{"n_layer": 23, "d_model": 64, "n_head": 3, "n_kv_head": 3, "head_dim": 32, "d_mlp": 384, "vocab_size": 739, "activation": "gelu", "norm": "layernorm", "norm_place": "pre", "norm_eps": 1e-06, "positions": "learned", "qk_norm": false, "attn_scale": 0.177, "bias": "all", "tie_embeddings": false, "parallel_block": false, "init": "normal", "init_std_qkv": 0.0147, "init_std_o": 0.00216, "init_std_up": 0.0147, "init_std_down": 0.00216, "optimizer": "soap_variant", "lr": 0.00652, "beta1": 0.95, "beta2": 0.95, "weight_decay": 0.032, "lr_head": 0.0109, "grad_clip": 2.0, "warmup_steps": 200, "schedule": "wsd", "decay_fraction": 1.0, "decay_shape": "linear", "final_lr_fraction": 0.1, "batch_tokens": [16384, 32768, 65536], "seq_len": 2048, "doc_mask": false, "train_tokens": 110600000, "steps": 3199, "dataset": "wikipedia_en"}
Each number is 128 + 24 x the weight over its row's rms, rounded and kept within 0 to 255. Layers, rows and columns count from 0. The size above them is the row's rms in percent of the matrix's.

# layer 19 MLP down (transposed), 384x64, rms 0.241, rows 167-219, columns 0-63
size [ 88 112  89  91 104  90  90 135  84  98  92  91  95 107 102  89  96  96 107  97  86 107  94  99  85  82  85  86  99 109  99 106 103 110  91  97  89  86 115  95  94 104 104 113  99 130  91 107  77 112 127 106 101]
[[133 130 144 115  77 140 112 120  80 149 111 130 122 126 139 142 132 121 156 111 106 122 138 196 114  90 124  98 136 130  90 145 121 116 120  89 102 115 106  99 161 114 113 140 153 110 153 138 165 180  96 159 113 104 101  95 136 146 105 145 139  96 145 103]
 [140 121 141 106 120 113 146 184 121 143 103 148 120  95 141 159 108 123 154 142 155 136 110 112  84 132  92  96  90  97 122 105 174 130 109 117 153 136 125 156  97 139 153  98 133 117 147 157 136  79 128 142 104 133 132 131 131 133 138 138 196 122 175 107]
 [135 146 146 142 150 138 106 123  93 118 116 124 142 135 124 143 134 173 136 156 120 105 127  95 166  94 136 111 139 120 144 138 179 147 124 145 130 124  97 126 111 108 139 121 138  85 152 106 107 105  76 138 111 186 146 149 153  75  90 115 138 177  97 132]
 [ 73 102 116 157 119 107 151 149  97 136 115 115 121 119  76 137 103 138 108 122 126 141 120 130 121 115 105  89 186 137 162 134 123 136 106 117 108  76 161 139 160 126 142 131 109 147 133 143 122 126 111 189 117 151 159 109 166 124 141 136 127  78 119 105]
 [137 140 104 133 121 161 126 147 165 105 138 130 133 139 163 147 114 143 117  96 103  98 141  83  86 124 131 154 152  90 156 132 106 142 111 128 103 109 120 141 131 144 136  87 141 157 166 112 122 129 122 127  99 128  93  63 195 131 129 132 130 122  97  91]
 [104 117 122 118 154 123 107  87 162 104 138 117 119 142 129 136  91 100 146 103  96  88  93 133 105 112 129 167  86 100 135 150 111 133 123 138 139 143 108 106 105 160 130 152 126 136 116 105  97 136 127 126 152 139 135  82 157 100 105 159 150 163 117 199]
 [137 132 170 164  98 126 147 149 101 128 115 144 158 143 127 118 150 136 147 105 141 143  97 108 100 147 129 161 122 120 115 132  84  93  95 131 151 120 113 135 180 161 153 134 153 112 149 126  73 135  96  95 129 128 158 146  82  90 147 163 119 118  92 119]
 [ 85  74  85 141 114 162 135 106 124 116 120  87 101 119 141 148 143 166 129 108 108 124 135 109  69 151 137 152 125 106 139 118 151 157 126 145 115 111 134 116 142 148 161  92 117 176 103 161 123 109 134  93 139 133 125  93 109 135 133 161 138 107 171 110]
 [154 100 147 126 151 106 133 117 155 132 143 119 142 100 162 158 169 156 134 163 108 154  90 162 145 101 149 113 118 142 140 129  56 158 139 136  98 101 121  82 132 109 108 110 159 108 128 137 143 155  91 126 127 124 153 138 149  82 162 133 132 116 156 132]
 [108 146 149 108 168 104  95 117 110 157  92 120 109  95 140 149 129 127 154 146 123 127 160 103 115 112 129 148 116 148 137 165 131 133 140  98  87 123  99 128 168 157 142 118 130 150 128  67 121 123 142 106 158 169 115 142  89 106 162 108 136 122 112 188]
 [121 116 154 110 138 131 112 201 118 123 148 160 142 135 132  73  79  99 104 142 147  91 125 142  68 124 111 115 163 145 123 143 151  83 112 112 137  91 125 140 134 129 162 121 142 109 102  89 127 131 150 115 107 107 145 144 114 122  95 125 129  95 136 115]
 [147 152 105 125  99 153  92 139 116 146 126 115 170 204 162 144 167 115 104 111 128 122 105 131 145 116 121 174 157 137 119 158 130 108 111 142 169 114 128 111 143 147 151 165 133 133 159 116 150 116 119 121 165  79  99 135 152 111 103 102 115 101 115 125]
 [122 144 106 134 138 140 159 113 120 155  99 124 103 106 108 118 153 187 111 118 133 165 131 107 159 149  97  89 111 145 148 131 103 161 100 125  98 146 175 150 178 131 132  85 109 130 114 132 124 140 134 119 135  86 125 122 164  93 125 160 122 133  75 117]
 [110 150 123 118 161 131 116 141  97 128 120 155  81 183 122 120 112 173 132 129 119  91 112 139 143 194 131 173  63 100 113 118 105 126 112 111 137 122 124 100 145 147 105 113 143 105 116 127 117 117 133 146 143 144 113 120 137 162 147 155  74 132 136 108]
 [122 150 137 114 106  97 102  85 155 132 145 104 120  88 146 121 133 100 116 126 108  98 103 121 139 125 107 158  85 136 126 162 120 122 131 129 146 179 182 177 140 118 115 149 163 109 140  93 157 140 102 108 152 142 145  73 140 122 160 129  93 117 141 124]
 [125 154  92 120 127 129 131 152 102 108 111 129 116  85 122 124 110 167 147 127 154 102 121 118 156 104  84 107 143 121 125 101 133 136 148  87 143 164 102 133 158 168 130 126 128 139 138  72 165 125 124 114 162 132 132 151 113 100  95 180 138 187 148 124]
 [ 81 140 118 148 124 130 139 138 142  85 128 127 165 132 128 160  88  85 138 116  94 134 142 187 120 135 134 133 134 149 121 132 123  88 122 132 159 144 133 134 128 117 103 128 118 174 102 176 159 145 153 127 108 161 107 127 138 140 123 149 155 147  97 195]
 [168 121 118 118 131 139 132 103 113 143 138 127 149 122 123 130 131 181  74  91 104 132 144 144 130 122 134 104 120  86  92 179 107 144 117 127  69 136 114 132 123 148 114 152 117 157 155 116 147 116  91  95 109 152 105  89 121 134  92 186 133 117 139 138]
 [125 145 102 144 143 103 125 107 152 133 160 127 130 105 147 171 140 135 125 151 170 119 139 152 113 140 158 131 103 100 171 163 107 116 135 159 166 159 123 145 147 136  92 110 105 152 131 109 153 173 122 111 143 127 179 150  83 111 177 152 127 164 121 125]
 [ 85 125  78 119 152 118 129 156 140 107 131 106 135  84  89 134 113 169 108 141 109  95 148 115 110 123 140 103 144 122 147 164 114 103 157 137 116 130 138  72 113 129 111 111 154  66 121  77 146 129 147 126  91 109 137 138 147 133 102 118  88 122 112 121]
 [158 156 108 119 148 150 120 141 171 138 141 135 135 101 133 137 167 124 171 143 144 135 111 149  86 134 133 151 110 136  99 139 169 150 141 151 100 115  84 107 132 166 142 123 162  60 132  90 134  74 116 124 116 111 135 128 113 128 120 150 131 139  91 165]
 [154 110 153 144 115 124  88 135  84 155 154 136 137 135 122 158 180 123 141 120 104 109 139 100 125 149 141 160 153 109 108  96 146 114 131 129 150 108 142 130 150 104 145 117 104 159 103 159 134 154  81  88 109 107 113 167  80 151 124 123  91 138 137 174]
 [125 152 137 145 111 138  95  57 136 107 182 117 117 123 107 177 138 136 124 143 103 139 154  83 142  97 137 128 167 120 123 123 126  80 122 155 124 132 140 116 135 154 144  75 177 145 124 143 137 135 130 129 133 113  98 136 119 128 136 136 133 161  71 117]
 [183 132  95 122 141 126 169 136 121 118 136 168 114 132 127 115  85 157 100  91 146 123 173 134 138 112 120 116  98 119 111 136 145 182 115 111  87  98 147 108 133 155 105 123  90 122 112 114 130  97 128 137 138  91 146 139 126 119 150 175  97 171 116 149]
 [126 118 175 165 122 159 112 168 146 101  79 137 141 130 122 157 121 145 129 138 131 122 166 155 141 144 171 118 154 165 119 140 141  80 121 101  84 131 106 133  97 127 113 144 142 159 129 165 123 129 136 114  94 162 133 142 113 155 163 149  84 107 102 116]
 [130 135 132 160  91 118 119 138 135 135 120 120 162 157 131 109 156 171 131 148 123 108 152 140 166 150 176 179 132 178 162 150 130 177 120 107 107 143 112 133 149 152  95 124 165 118 164 136 140 154 107 146 149 143 156  97 148 143 139 133 146 137 109 175]
 [144 116 148 146  85 122  96 118 145 175 134 149 134 133 150 129 111 130 133 136 121 111 150  99 137 116 125 126 153 131  91 142 138 143 135 140 171 172 105 175 142 143  75 124 153 123 129  97  85 129 176 134 101 149 118 164 155 143  76 119 120 169 114 111]
 [163  94 131 189 147 118 115 100 120  74 130 139 109 137 120 140 135 100  94 131  92 141 129 116  94 107 130 142 113 113 116 120 148 148 165 166 107 113 113 118  84 106 107 114 123  94 171 114  74 156 126 140 127 171 128 137 130 102 132 101 132 147  97 131]
 [126  93 110  99 102 130  79 139 106 121  92 137 129 111  98 131 199 150 138 169 124 155 150 110 104 175 159 118 122 136 102 119 151 151 150 116 143 108 135 105 105 110 166 131 140 110 155 164 110 145 146 113 153 155 110 133 118 130 155 116 171  94 118 123]
 [149 112 138 147 130 185 126 151  78 111 136 127 124 119 115 162 106 130 125 166 110 151 170 145  76 169  75  93  86 152 106 133 134 149 145 122 132 126 119 137 132 137 133 134 133 111 109 178 130 152  93 116 121 176 119 114 163 125 116 119 140 141 126  96]
 [132 113 152 131 156 136 104 204 143 130 119 144 132 106  94 155 113 141 143 123 129 153 143 122 175 130 158  90 119 121 122 120 153  98 116 106 123 132 144 137  99 168 110 109 135 158 102  93 108 163  85 160 126 122 111  63 137 150  95 127 134 142 138 141]
 [ 82 133 141 128 167 129 156 160 131  88 107 132  74 146 189 156 115 121 138 144 166 105 132 112 131 101 131 129 150 103 154  88 141 157 117 109  89 138 143 139 145  74  99 130 153 121 107 104 125 144 125 136 117 135 131 121 137 129 179 122 127 141 122 172]
 [143 160 115 140 170 149 151 121 154 134 142 132 116 132 165  94  71 152  86 117 160 163 119 137 101 117 101 138 109 138 115 110 150 155 101  98 100 113 148 127 130  93 153 129 144 152 165 141 128  99 140 181 107 127 144 157 158  99  97 162 143 117 112 120]
 [131 154 137 149 172 127 113 110 116 127 131 119 116 146 144 109 126 154  57 105 138 121 106 125 143 135 112 184 132 166 123 106 142 112 111 141 170 145 129  79 106 138 128  84 159 121 122 180 125 115 137  97 115  92 129 150 161 152 121 140 109 167 136 151]
 [149 130 125 140 132  98 104 150 118 153 154 142 143 106 129 200 105 119 138 102 107 163 110 106 133 152 126 137 189  85 113 153 117 143 147 155 140 148 138 125 152 176 114  97 135 162  87 154 160 119 133 124 138 134 132 122 106 111  88 119 106 160 114 152]
 [128 107 119 111 106 187 152 166 132 119 121 102 127 136  84  96 103 181 112 150 146 151 141 132 119 118 139 180 168 166 115  91  93 123 138 125 113  91  86  95 123 138 135 109 139  89 122 124 156  98 130 120  89 128 126 120  95 118 139 122 133 111 113 122]
 [118 153 156 112 111 164 130 118 128 147  91 164  86 126 147  61 184 120 129 135 154 109 133 115 139 113 119 114 139 119 126 154 131 151 109 132 107 132 174 109  99 120  93 116 162 130 144 136 132 102  82  91 144 140 168 134 150 160 150 163 110 114 125 144]
 [143 109 146 137 159 143  89 121 113 140 137 120 136 152 130 138 121 143 109 120  86  91 147 123 147 115 138  82 135 142 102 103 127  71 118 170 100 192 146 113 129 150 130  85  77 129 184 116 160 158 123 151 127 147 123 143 128 134 149 142 133 140 130 101]
 [142 134 123  91 130  93 141  96 164 109 159 121 106 136 162 102 158  69 126 159 104 106 159 138 107  97 125 122 153 111 113 101 138 103 142 142 170 104 127 154 163 149 108 121 119 137 148  91 123 147 100 126 191 139 145 131 108 111 148 112 131 100 101 142]
 [158 142 120 125 111 137 163 141  75  84 101 128 110 123 138 114 110 112 113 147 120 133 124 141 144 128 157 148 155 119 122 153 112 121 128  96 142 121 152 162 112  99 174  70 110 127  96 154  95 131 115 146 120 142 119 159 102 203 148 121 123 128 161 102]
 [161  94 112 133 116 152 106 129 102 127 144 152 132 115 132 138 112 170 109 108 142 154 126  93 155 102 122  89 123 126 133 122 142 140  85 121 131 103 109 118 157  80  72 128 132 142 116  95  99 135 138 107  96  97  67 126 136 101 136  88 150 138 124  80]
 [115 115  76 106 125 125 134 112 101 137 115 137 210 124 140 123 117 123 131 129 158 125 142 149 139 138 124 160 143 151 124 147  90 130 169 133 161 154 142 103  94 157 134  99 132 102 128 143  78 139 124 132 121 113  97 119  99 147 110 134 184 120 132 181]
 [157 123 100 164 119 160 105 107 127 126 132 116 139 151 119 167 155 109 146 113 160 106 102 118  97 165 103 137 124 111 136 113 146  96 115 147 111 143 109 108 165 111 154 150 164 136 111 140 125 153 131 140 145 126  92 143 157 182  67 125 141 133  84 173]
 [105 116 103 122 127 133 130  84 115 176  91 120 138  91 137 105 125 106 156 131 116 102 165 132 134 122 102 172 129 110 152 147 120 119 124 123  79 147 139 111 116 163 126 112  98 145 168  73 158 134 116 135 144 149 163 112 131  90 174 133 139 104 167 145]
 [ 99 182 144 127 142 133 135 106 156 100 139 114  94 136  79 105 134 134  77 147  81 131 159 154 172 151 117 137 131 113 130 153  68 131 113 132 117 115 129 157  94 116 138 141 137  87 126 128 132 122 151 128 127 155 106 159  79 122 115 153  92 133 130 126]
 [115 101 149 121 171 152 139 117  84 133 119 159  97 135 128 126 152 151 135 151 143 113 143  77 146 156 131 122 164 152 124 166 126 132 117 124  95  55 148 116 108 144 141 116 114 156 127 138 126 157 131 103 116 151 153  86 116  75 138 107 106 141 158 157]
 [153 138 123 140 113 131 164 127 158  67 150 163 117 126 126 140  94 156 162 144  96 134 177 112 138  79  78 157 148 130  96 128 116  99 175 112 149  93 117  79 134 133 154 134 122 123 133 132 154 137 133 120 121 125 121 101 137 160  91 122 122 147 111 126]
 [177 115 141 139 113 122 101 116 129 166 157 145 113 118 136 116 124 140 123 110 166 102 138 130 113 112 160  95 110 157 134 122 149 103 117 131 127 110  99 123  99  87 112 168 130 111 135 150 121 139 132 101 161 135 150 131 131  75 139 132 121 125  43  75]
 [168 155 121 127 112 111 135 126 108 125 181 120 138 122 117 167 139 134 123 140 157 148 154 113 118 124 159 111 186 115 142 105  61 152 121  75 130 122 148  89 174 170 117 134 142 122 120 115 156  95 121 114 137 113 139 152 139 159 142 162 128 114 110 141]
 [116 154 181 101 109 110 105 152 110 129 110 161 116 158 152 133 111 158 123 116 104 128 113 129  98 114 147 125 119 124 131 137 152 137 112 132 150 112 101  80 128 142  94  98 139 163  91 158 186 169 138 144  79 161 119  94 128 139 114 153 123 131 124 172]
 [117 117 152  76 136 136 150 121 103 128 134 144 110 186 124 162 135  98 134 131 121 123 124 137 158 125 131 164 123 137  66 128  95 145 138 107 141 193 119 124 128  81 116 180 119 120 129 113 147 123 107  84 132 100 114 176 128 142 122 140 119  97 121 147]
 [125  85 151 114 149 149 136 148 145  52 106 110  96 114 131 146 105 114 141 129 129 117 126 125 155 101 137  92 128 121 123 124 151 124  83 115 136  93 143  91 162 106 115 128 131  93 161 109 147 134 142 107 143  85 146 135 188 158 131 124 116 112 103  89]
 [110 121 109 185 133 111 106 125 106 184 114 147 154 112 122 147 135 167 131  99 177 182 125 148 129 126 138 111 118 159 142 126 134 142 131 105 115 128 133 157 181 132 109 205 146 107 148 104 115 121 123 155 126 150 149 126  97 133 127 143 150 105 122 125]]
# layer 19 MLP up, 384x64, rms 0.22, rows 168-219, columns 0-63
size [106  86 100  99 106  90 117  92 105 107  86  94 109 109  97 100  89  98  94  85 108 104 101  92  95  93  91  95 105  88 111  95 104  87  99  99  93 104 102  92  98  90 109 102 127  95 105  81 105 117  99 103]
[[113 129 140 142 132 187 110 166 112 140 129  93 155 160 150 164 103 125 114 110 157 131  97 138 122 115 141  96  90 127  81 105 121 152 125 136 116 111  79 125 101  96 133 174 128 108 155 123 199 134 114 124 121 147 146 113 148 135 135 110 131  97 110 113]
 [140 129 108 105 104  92 140 130 146 131 106 114  94 122 158 160 145 124 121  88 102 101 130 163 140  91 104 113 163 100 118 149 129 118 142 116 133 142 152  79 178 116 105 100 103 123 154 100 141 150 137  91 121 120 120  89  86 160  91 101 146 100  99 122]
 [136  89 132 110 142 187 118 123  95 162 113 105 167 122  93 104 126 107 106 120 130 150 144  92  94 131 157 171 135  95 138 143 160 130 101 141 146 134 125 138 168  97 122 162 127 158 114 146 107 141 153 134 152 109 139 101 105 117 124  94 160 154 173 137]
 [145 153 147 188 140 114 112 135 166 108  88 154 158 146 145 130 134 101 120 120 146 142 116 125 111 154 126 110  82 111 110 138 140 148  76 102 104 111 154 158 129 131 112 165 162 128 154 127 131 117 119  84 111 159 160 123 131 148  96 119 168 135 169  96]
 [ 93 133 141  80 171 111 146 123 124 100 130 140 117 147 127 180 142  91 113 125 123 116 107 120 151 111 123 135 142 149  87  96 133 139 172 145 178 152 147 145 145 135 124 136 128 162 115 155 150 152 132 170 129  96  99 157 137  96 116  90 105  86 151 145]
 [135 118 145 137 114 107 127 148 114 112 130 120 162 157 116 108 148 100 100 120 129 126 113 167 147 119 121 136 110 149 109 101 124  85 149 131 147 142 107 105 156 126 168  90 108 141 100 199 146 143 188 109 113 138  98 122 120  82 103 124 168 140 131 170]
 [ 97 156 196 120 119 112 106 149  80 128 139 131 100 150 118 134 120 123  97 175 128 143 122 137 172 165  76 122 148 135 123 160 105 135 136 104 150 129 125 125 176 127  92 132 134 120 144 147 125 139 123 104 100 170 133 144  80 109 139 105 140 132 146 155]
 [137 124 126 188 101 142 170 117  93 130 113 142 121 106 145 104  96 161  80 118 133 107 172 123 146 163 151 148  92 140 138 107 178 137 131 136 125 142 129 141 123 122 131 162 128  77 128  99 108 145 166 123 142 163 157 138 142 140 111  77 139 115 123 127]
 [ 90 110 160 114 117 133  97 110 108 168 123 148 127 181  93 139 136 141 109 168 126 143 174 162 145 171 140 154 145 124 127 104 120 105 134 120 179 127 139 119 135 133 126 114 109 155 146 118  80  75 142 106 141 122 147 133 165 116 122 109 131 116 146  80]
 [115  88 129 114 124 127 133 157 166 135 137  99 163 172  84 130  80 137  76 157  98 123 125 129 133 116 133 116 120 122 122 128  98 153 147  72 125 122 137 125 175 120 124 180 102 144 119 105 131 128 127 133 158  92 156 104 132 124 145 164 149 120 166 144]
 [151 157 156 147 113 145  91 129 106  99  88 143 114 123 172 119 155 107 152 119 159 124 140 128 120 121 119 140 120 116 124 172 112 113  89 112  90 141 117 143 143  83 131 149 124  94 122 109 159  73 142 119 122 112 156 139 141 167 168 124  69 125 147 104]
 [123  90 105  82 158 114 151 153  94 133 123 134 128 139 119 131 120 117 111 156 109  96 131 159 111 150 145 145 135 154 109 113 128 124 174 106 186 101 121 161 122 130 131 144 147 181 118 113  86 175 134  92 137 155 162 131 119 147 137 121 166 123 171 138]
 [120  97 138 130 105 139 128 151 142 123 105 150 109 141 119 121 115  71 125 142 123  99 116 175 125 145 135 112 136 149 108 132 147 177 164 108 166 105 166 138 117 106 155 133 179 137 118 134 137 165 146 145 139  81 100 125 127 165 122  81 141 114 174  99]
 [163  71 103 117  90 147 158 164 125 149 133 132 111 143 186 135 109 139 138 102 155 123 123 135 142 132 146 102  93 131  95 133 158 158 143 150 120 121  76  95 158 119 154 131 138 130 114 110 148 143 135 152 103 156 104  96 129 140  77 114 158 134 141 106]
 [ 77 122 125 138 111 159 118 115 168 148 147 154 145  57 128 139 149 109 122 139  88 105 126 161 147 134  99 119  95 159  87 143 140 128 100 109 150 111 138 132 141 103 133 125 127 103 143 158 127 109 171 134 160 112 161 116 137 113 143 172 114  84 133 108]
 [118 151 171 116 152 145 155 107  95  89 111 132 126 107 153 146 107 122 148 110 151  66 145 127 112 145 108 150 142 137 142  98 137 152 121 137  73 120  96  77 145 122 108 133 136 165 148  69 132 124 167 108 128 132 122 166 106 134 117 118  95 137 144 109]
 [ 90 113 137 111 159 136 109 173  98 116 108 127 113 135 118 137 183 162 140 131 130 137 142 122 111 136 187 174 137 124  81 149 146 148  63 149 132 132 118 135 161 131 159 137 164 103 138 122 135 126 154 133 129 143 125  98 131 118 142 109  84 108  91 114]
 [126  96 136 169  99 194 139 151 110 131  89 119 132 116 159 122 136 148 130 105 125 138  99 111 145 132 134 174 125 142 119 138 120 137 182 108 155 132 153 108 120 127  96 138 123 165 108 128 132  88  84  93 175 118 148 119 117 150  87 127 131  89 119 113]
 [122 115 145  93 179  94 116 108 137 158 121 128 128 152 128 117 126 127 137  89  85 117 100 109 126  98 114 144 116 119 130 109 107 145 130 123 140 111 122 144 142  97 109 132 142 168 131 167 104  92  87 144 137 144 111  56 141 105 129 110 141 162  98 185]
 [ 85  87 118 111 160  98 108 114 134 119  97 100 131 112 129 139 115 132  74 130 118 133 146 114 158 150 136  84 150 169 134 122  89 170 115 117 152 155 138 117 118 120 109 163  82 177 121 141 130 161 139 137 138  81 113 127 144 135 125 135 117 120 181 139]
 [109 140 132 125 108 124 153 106 133 118 144  96 109 166 104 136 137 116 146  80 100 133 101 150 142 104 127 118  60 114 151 149 136 136 130 152 135 155 145 103 105 137 176 165 118 158 171 114 108 109 110 132 156 152 150 153 179 104 103 132 132 158 164 119]
 [ 90 133 171 126 111 147 147 113 175 122 128 112 123  93 115 154 166 166 176  80  96 121 128 135 133  85 107 125 123 149 168 157  95 116 122 137 141 149 121 137 149 121 137 142 150 155 149  81 131 140 134 119 158 126 127 120  93 110 112 125 139 190 115 134]
 [ 82 115 117  83 128 106 129 139 137 118 125  88 118 180 119 133 113 121 140 137 143 140 110 141 132 203 122 112 110  95 101 100 127 101 114 118 180 110 128 165 139 104 128 116 116 120  98 121 135 147 102  93 143 134 138 125  78 112  85 108 140 166 129 116]
 [123 127 108  85 173 136 156  87 156  86 124 137 116 127 143 127 115 112 122 127 130 157 113 128 105 148 122 175 114 162  81 169 109 130  84 146 138  99 149 137 128 154 125 145 121 144 148 110 121 142 191 115 167 122 144 144 124 127 165 157 155 117 159 156]
 [ 67  92 127 113 128 124 131 183 146 137 115 157 118 151  98 109 144 147 135 147 107 142 164 117 108 111 116 119 130  91 115 107 131 150 119 146 108 160 172 164 140 138 103  94 158 160 117 120 127 137 128 133 173 114 151 179 113 132  74 150 141 138 112 133]
 [113 118 150 121 163 127 152 143  66 118 117 133 150  89  98 108 155 122  78 155 124  93 114 148 100 117 114 153 132 102 125  87 111 147 144 114  99 101 163 105 106 143 156 138  96 141 158 177 160 127 143 158 138 109 123  90 108 136 134 148 121 132 152 104]
 [150 174 148 107 113 103 117 157 122 110 118 147 132 133 159 149  98 144 117 123  77  92 125 105 144 175 170 130 160 131  92 129 155 122 101 135 138  94  92 134 129 135 148 121 110 107 141 183  93 133 157 132 136  80 142 108 110 143 120 147 143 165 141 154]
 [148 132 129 135 140 141 155 165 136  80 111 131 130 144 168 159 100 140 125 100 157 112 132 155 125  84  99 112 140 113 154 122 137 149 126 153 134 136 136 135 121  62 102 151 121 155  84 118 143 127  89 101 126  96 106 101 148 147 145 104 102 167 179 122]
 [123 131 148  91 149 138  92 139 179 129 124 155 121  86 159 157  97 130 118 126 125 143 131 136 146 118 122 113 123 103 169 139 112 130  78 167 131 153 157 135 171 165 136 122  97 116  97 134 169 179 107 124 155 147 147 157  93 106 114 115 139 117 160 127]
 [118 185 110  83 122 108 158 133 142 143  93 140 104 129 141 106 108 135 106 143 153 151 154 112  77 151 143  97 116 149 103 113 124 106 110 150 103 130 119 111 114  92 134 121 136 128 133 119 125 118 120 164 172  75 126 151 130 113  83  77  98  99 116 142]
 [148  92 133 157 111  98 181  93 145 137 131 166  99 148 107 140 117 120 121 121 142 186 122 109 135 137 121 151  94 147 108 117 127 146 137 155 111 124 131 128 103 134 126 128 157 144 112 168 130  78 162 119 119 125 143  73 110  85 118  82 142 119  89 115]
 [159 114 134 115  76 157 147 175 143 139 112 145  98 137 167 121 104 107 125 111 136 144 149 164 166 155 129 151  98 141 152 127 121 138 122 128  90 161  98  86 136 111 111 154 110 128 124 165  94 130 113 145 154 168 146 158 173  98 124 151 110 109 124 109]
 [115 114 155 118 122 117 110 112 162 136 140 114 100 117 147 107 173 107  80  97 141 100 136 140  95 143 102 151 120 179 120 159 135 103 179 110 103 157 112 118 114 144 109 135 136 155 173 155 151  74 131 104 130 139 136 152 110 144 172 130 104 124 152 136]
 [125 104 169 146 110 184 167 122 122 140 122 104 106 104 162 144 145 136 131  98 164 106 175 106 141 138 115 140 103 118  97 148 110 152 128 144  56  92  99 100 129 105 120 131 105 145 106 124 116 133 132 134 121 113 118 176  99 128 114  99 133  96 148 110]
 [147 108 161 125 110 107 126 169 114 109 163 142 136 109  97 108 153 117 117 150  90  47 124 158  92 127 142 138 142 136  88 142 125 193 137  98 129 151 134 138 137 119 159 102 141 116 100 136 126 122 101 132 141  94 108 130 166 118 148 112 143 147 119 106]
 [151 110 129 157 155 117 109 162 141 111 132 142 117 140 114 169  84 145 102 158 116  99  85  69 105 153  86 132 119 138 132 122 110 165 112  93 140 148 144 153 118 159 151 151 100 142 131 131 141 116 107 147 154  98 149 157 166 129 169 124 139 161 152 140]
 [134 138 129 148 141 144 151 136 170  90 144 119 132 148 106 136  89 119 137  94 121  94 115 163  77 160 136 152 126 135 121 160 187 165 118 118 106 157 106 147 127 104 131 140 141 178 106 145 115 173 155  94 144 122 142 171 117  89 136 130 132 146 143 129]
 [173 170 143  95 170 137 111 134 179 119 128 115 117 127 131 156 147  90 127 146  90 121  84 158 134 152 117 117 119 105 136 110 106 158 149 128  91 171 127 123 121 135 133 136 122  91 154  94 125 119  97  86 135 133 153 144  95 128 109  96 126 118 131  78]
 [103 125 174 161 153  86  93 125 154  97 114 109 133 170  84 149  65 109 133 157 114 124 108 142 112 150 110 138 141 164  97 104 104 159 142 123 124 144 172 115 135 152 134 168 110 119 141 126 152 130 125 124 139  98 157 140 165  94 110 129 119 127 139 108]
 [113  91 116  99  98 105 148 163 130 134 152 113 119 121 142 107 172 125 119 133 173  70 114 140 139 122 100 147 133 108 154 112 124 115 127 138 165 111 111 121 134 126 169 143 149 142 112 134 177 110 109 128 146 166 145 103  58 137 158 142 116 152 109 160]
 [130 142 175 129 110 133 144 114 174 167 112 151 174 127 135 130 130  80 154 136 105 126 136 142 105 126 124  96  95  95 132 131 114 116  95 160 114 136 106 150 113 108 135 134 148 116 164 177 105 147 149 108 138 156 135  87 113 103 168  92 138 176 117 139]
 [168 119 167 126 164 153 129 156  96 117 137 157 112 117 134 137 117 154  85 168 151 154  67 115 109 150 138 151 134 125 120 153 125 151 134 130 131 142 120  87 115  99 177  89 123 157 129  97 119  80 120 117 106 151 160 138 153 117 124 119 130 162  98 132]
 [104 134 156 149 150 123 122 146  92 105 134 115 150  99 104 129 116 156 146 103 133 118 105 142 126 147 174 122 127 171 137 141 143 183 138 190 156 128 158  93 178 117 127 134 106 130 126 144 182  97 124 106 160 164 140 143 117 131 124 111 148 102 117 102]
 [101 100 161 161 108 141 120 149  88 108 105 146 117 164 151 126 102 168 119 141 117 145 126 121 123 146 137 137 138 111  91 110 170 135 155  73 104  95 146  94 136 148  70 138 111 134 116  96 143  93 168 135 113 123 145 105 125 118 115  90 168 141 126 121]
 [107 147 183  95 146 117 173 120 142 163 139 173  84 115 117 116  79 112  97 102 133 134  93 145 177 119 118 118 110 111 106 148 141 149 127 124 121 153 102 100 114 116 105 120 125 163 168  91 167 108 130 122 135 108  91 131 139 142 126 151 135 152 136 113]
 [140 135 142 129 114 115 129 102 126 140 102 122 103 157 127 157 101 129 135 130 175 174  91 106 128 119 138 157  55 125 156 154 158  97 140 140 124 144 114 148 130 173  86 102 110 150 140 123 148 139 137 163 107 121 139 126 114 100 166  90 163 128 164 139]
 [ 77 138 148 150 154 150  86 162 139 105 133 149 152 127 145 139  86 124 129 105 137 144 137 177 149 118 134  90 110 155 101 110 148 162 136 144 139 177  96 162 170  92 137 131 155 134 153 100 135 143 128 121 107 128 165 147 126 143 130 146 110 102 105 164]
 [ 78 146 157  95 112 128 138  71 157 125 103 115 104 161 124  85 128 144 133 138 120 139 123 118 149 157  98  97 155 144 139 163 130 132 105 150 137 168 126 164 150 106 116 141 143 144 150 144 125 130 115 138 161 101 106  78 112 162 152 125 144 108  90  89]
 [117 122 123 108 113 119 141 104 154 160 129  83 111 131 127  93 139 136 111 157 144 138 114 183  92 171 122 111  65 124 127  79 128 109 163 109 131  85  89 140 102  91 142 140 129 141 154 150 137 141 130 152 168 116 125  96 132 142 158 110 148 130 154 137]
 [133 140 134 123 155 102 130 138 113 107  91 152 142 123 117  88 108 138 129 140 137  83  70 126 129 173 167 125 104 152  89 104 130 158 142 134 125 142 105 125 174 117 105 142 116 159 124 114 162 135  94  86 134 100 126 137 121 137  93 157 162 135 113  74]
 [ 80 157 149 121 127 161 141 128 150 137  89 151 157 130 140 100  76 130  91 144 153  99 144 180 113 118 109 120 133  99  79 167 156 147  92 121 158 177 124 142 170 102 128 138 146 116 115 118 123 127  95 128 116 135 159 113 158 130 131 125 119 113 131 116]
 [111 142 150 168  96 131  81 146 138 133 120 136 137 126 118 157 125 130 145 123 187 129 139 156 106 103 161 134 120  98  76  95 102 132 137 135 136 139  85 112 167 143 156 152 157 108 112 110 144 107  86 148 146 111 132 152 110  78 103 115 151 147  95 136]]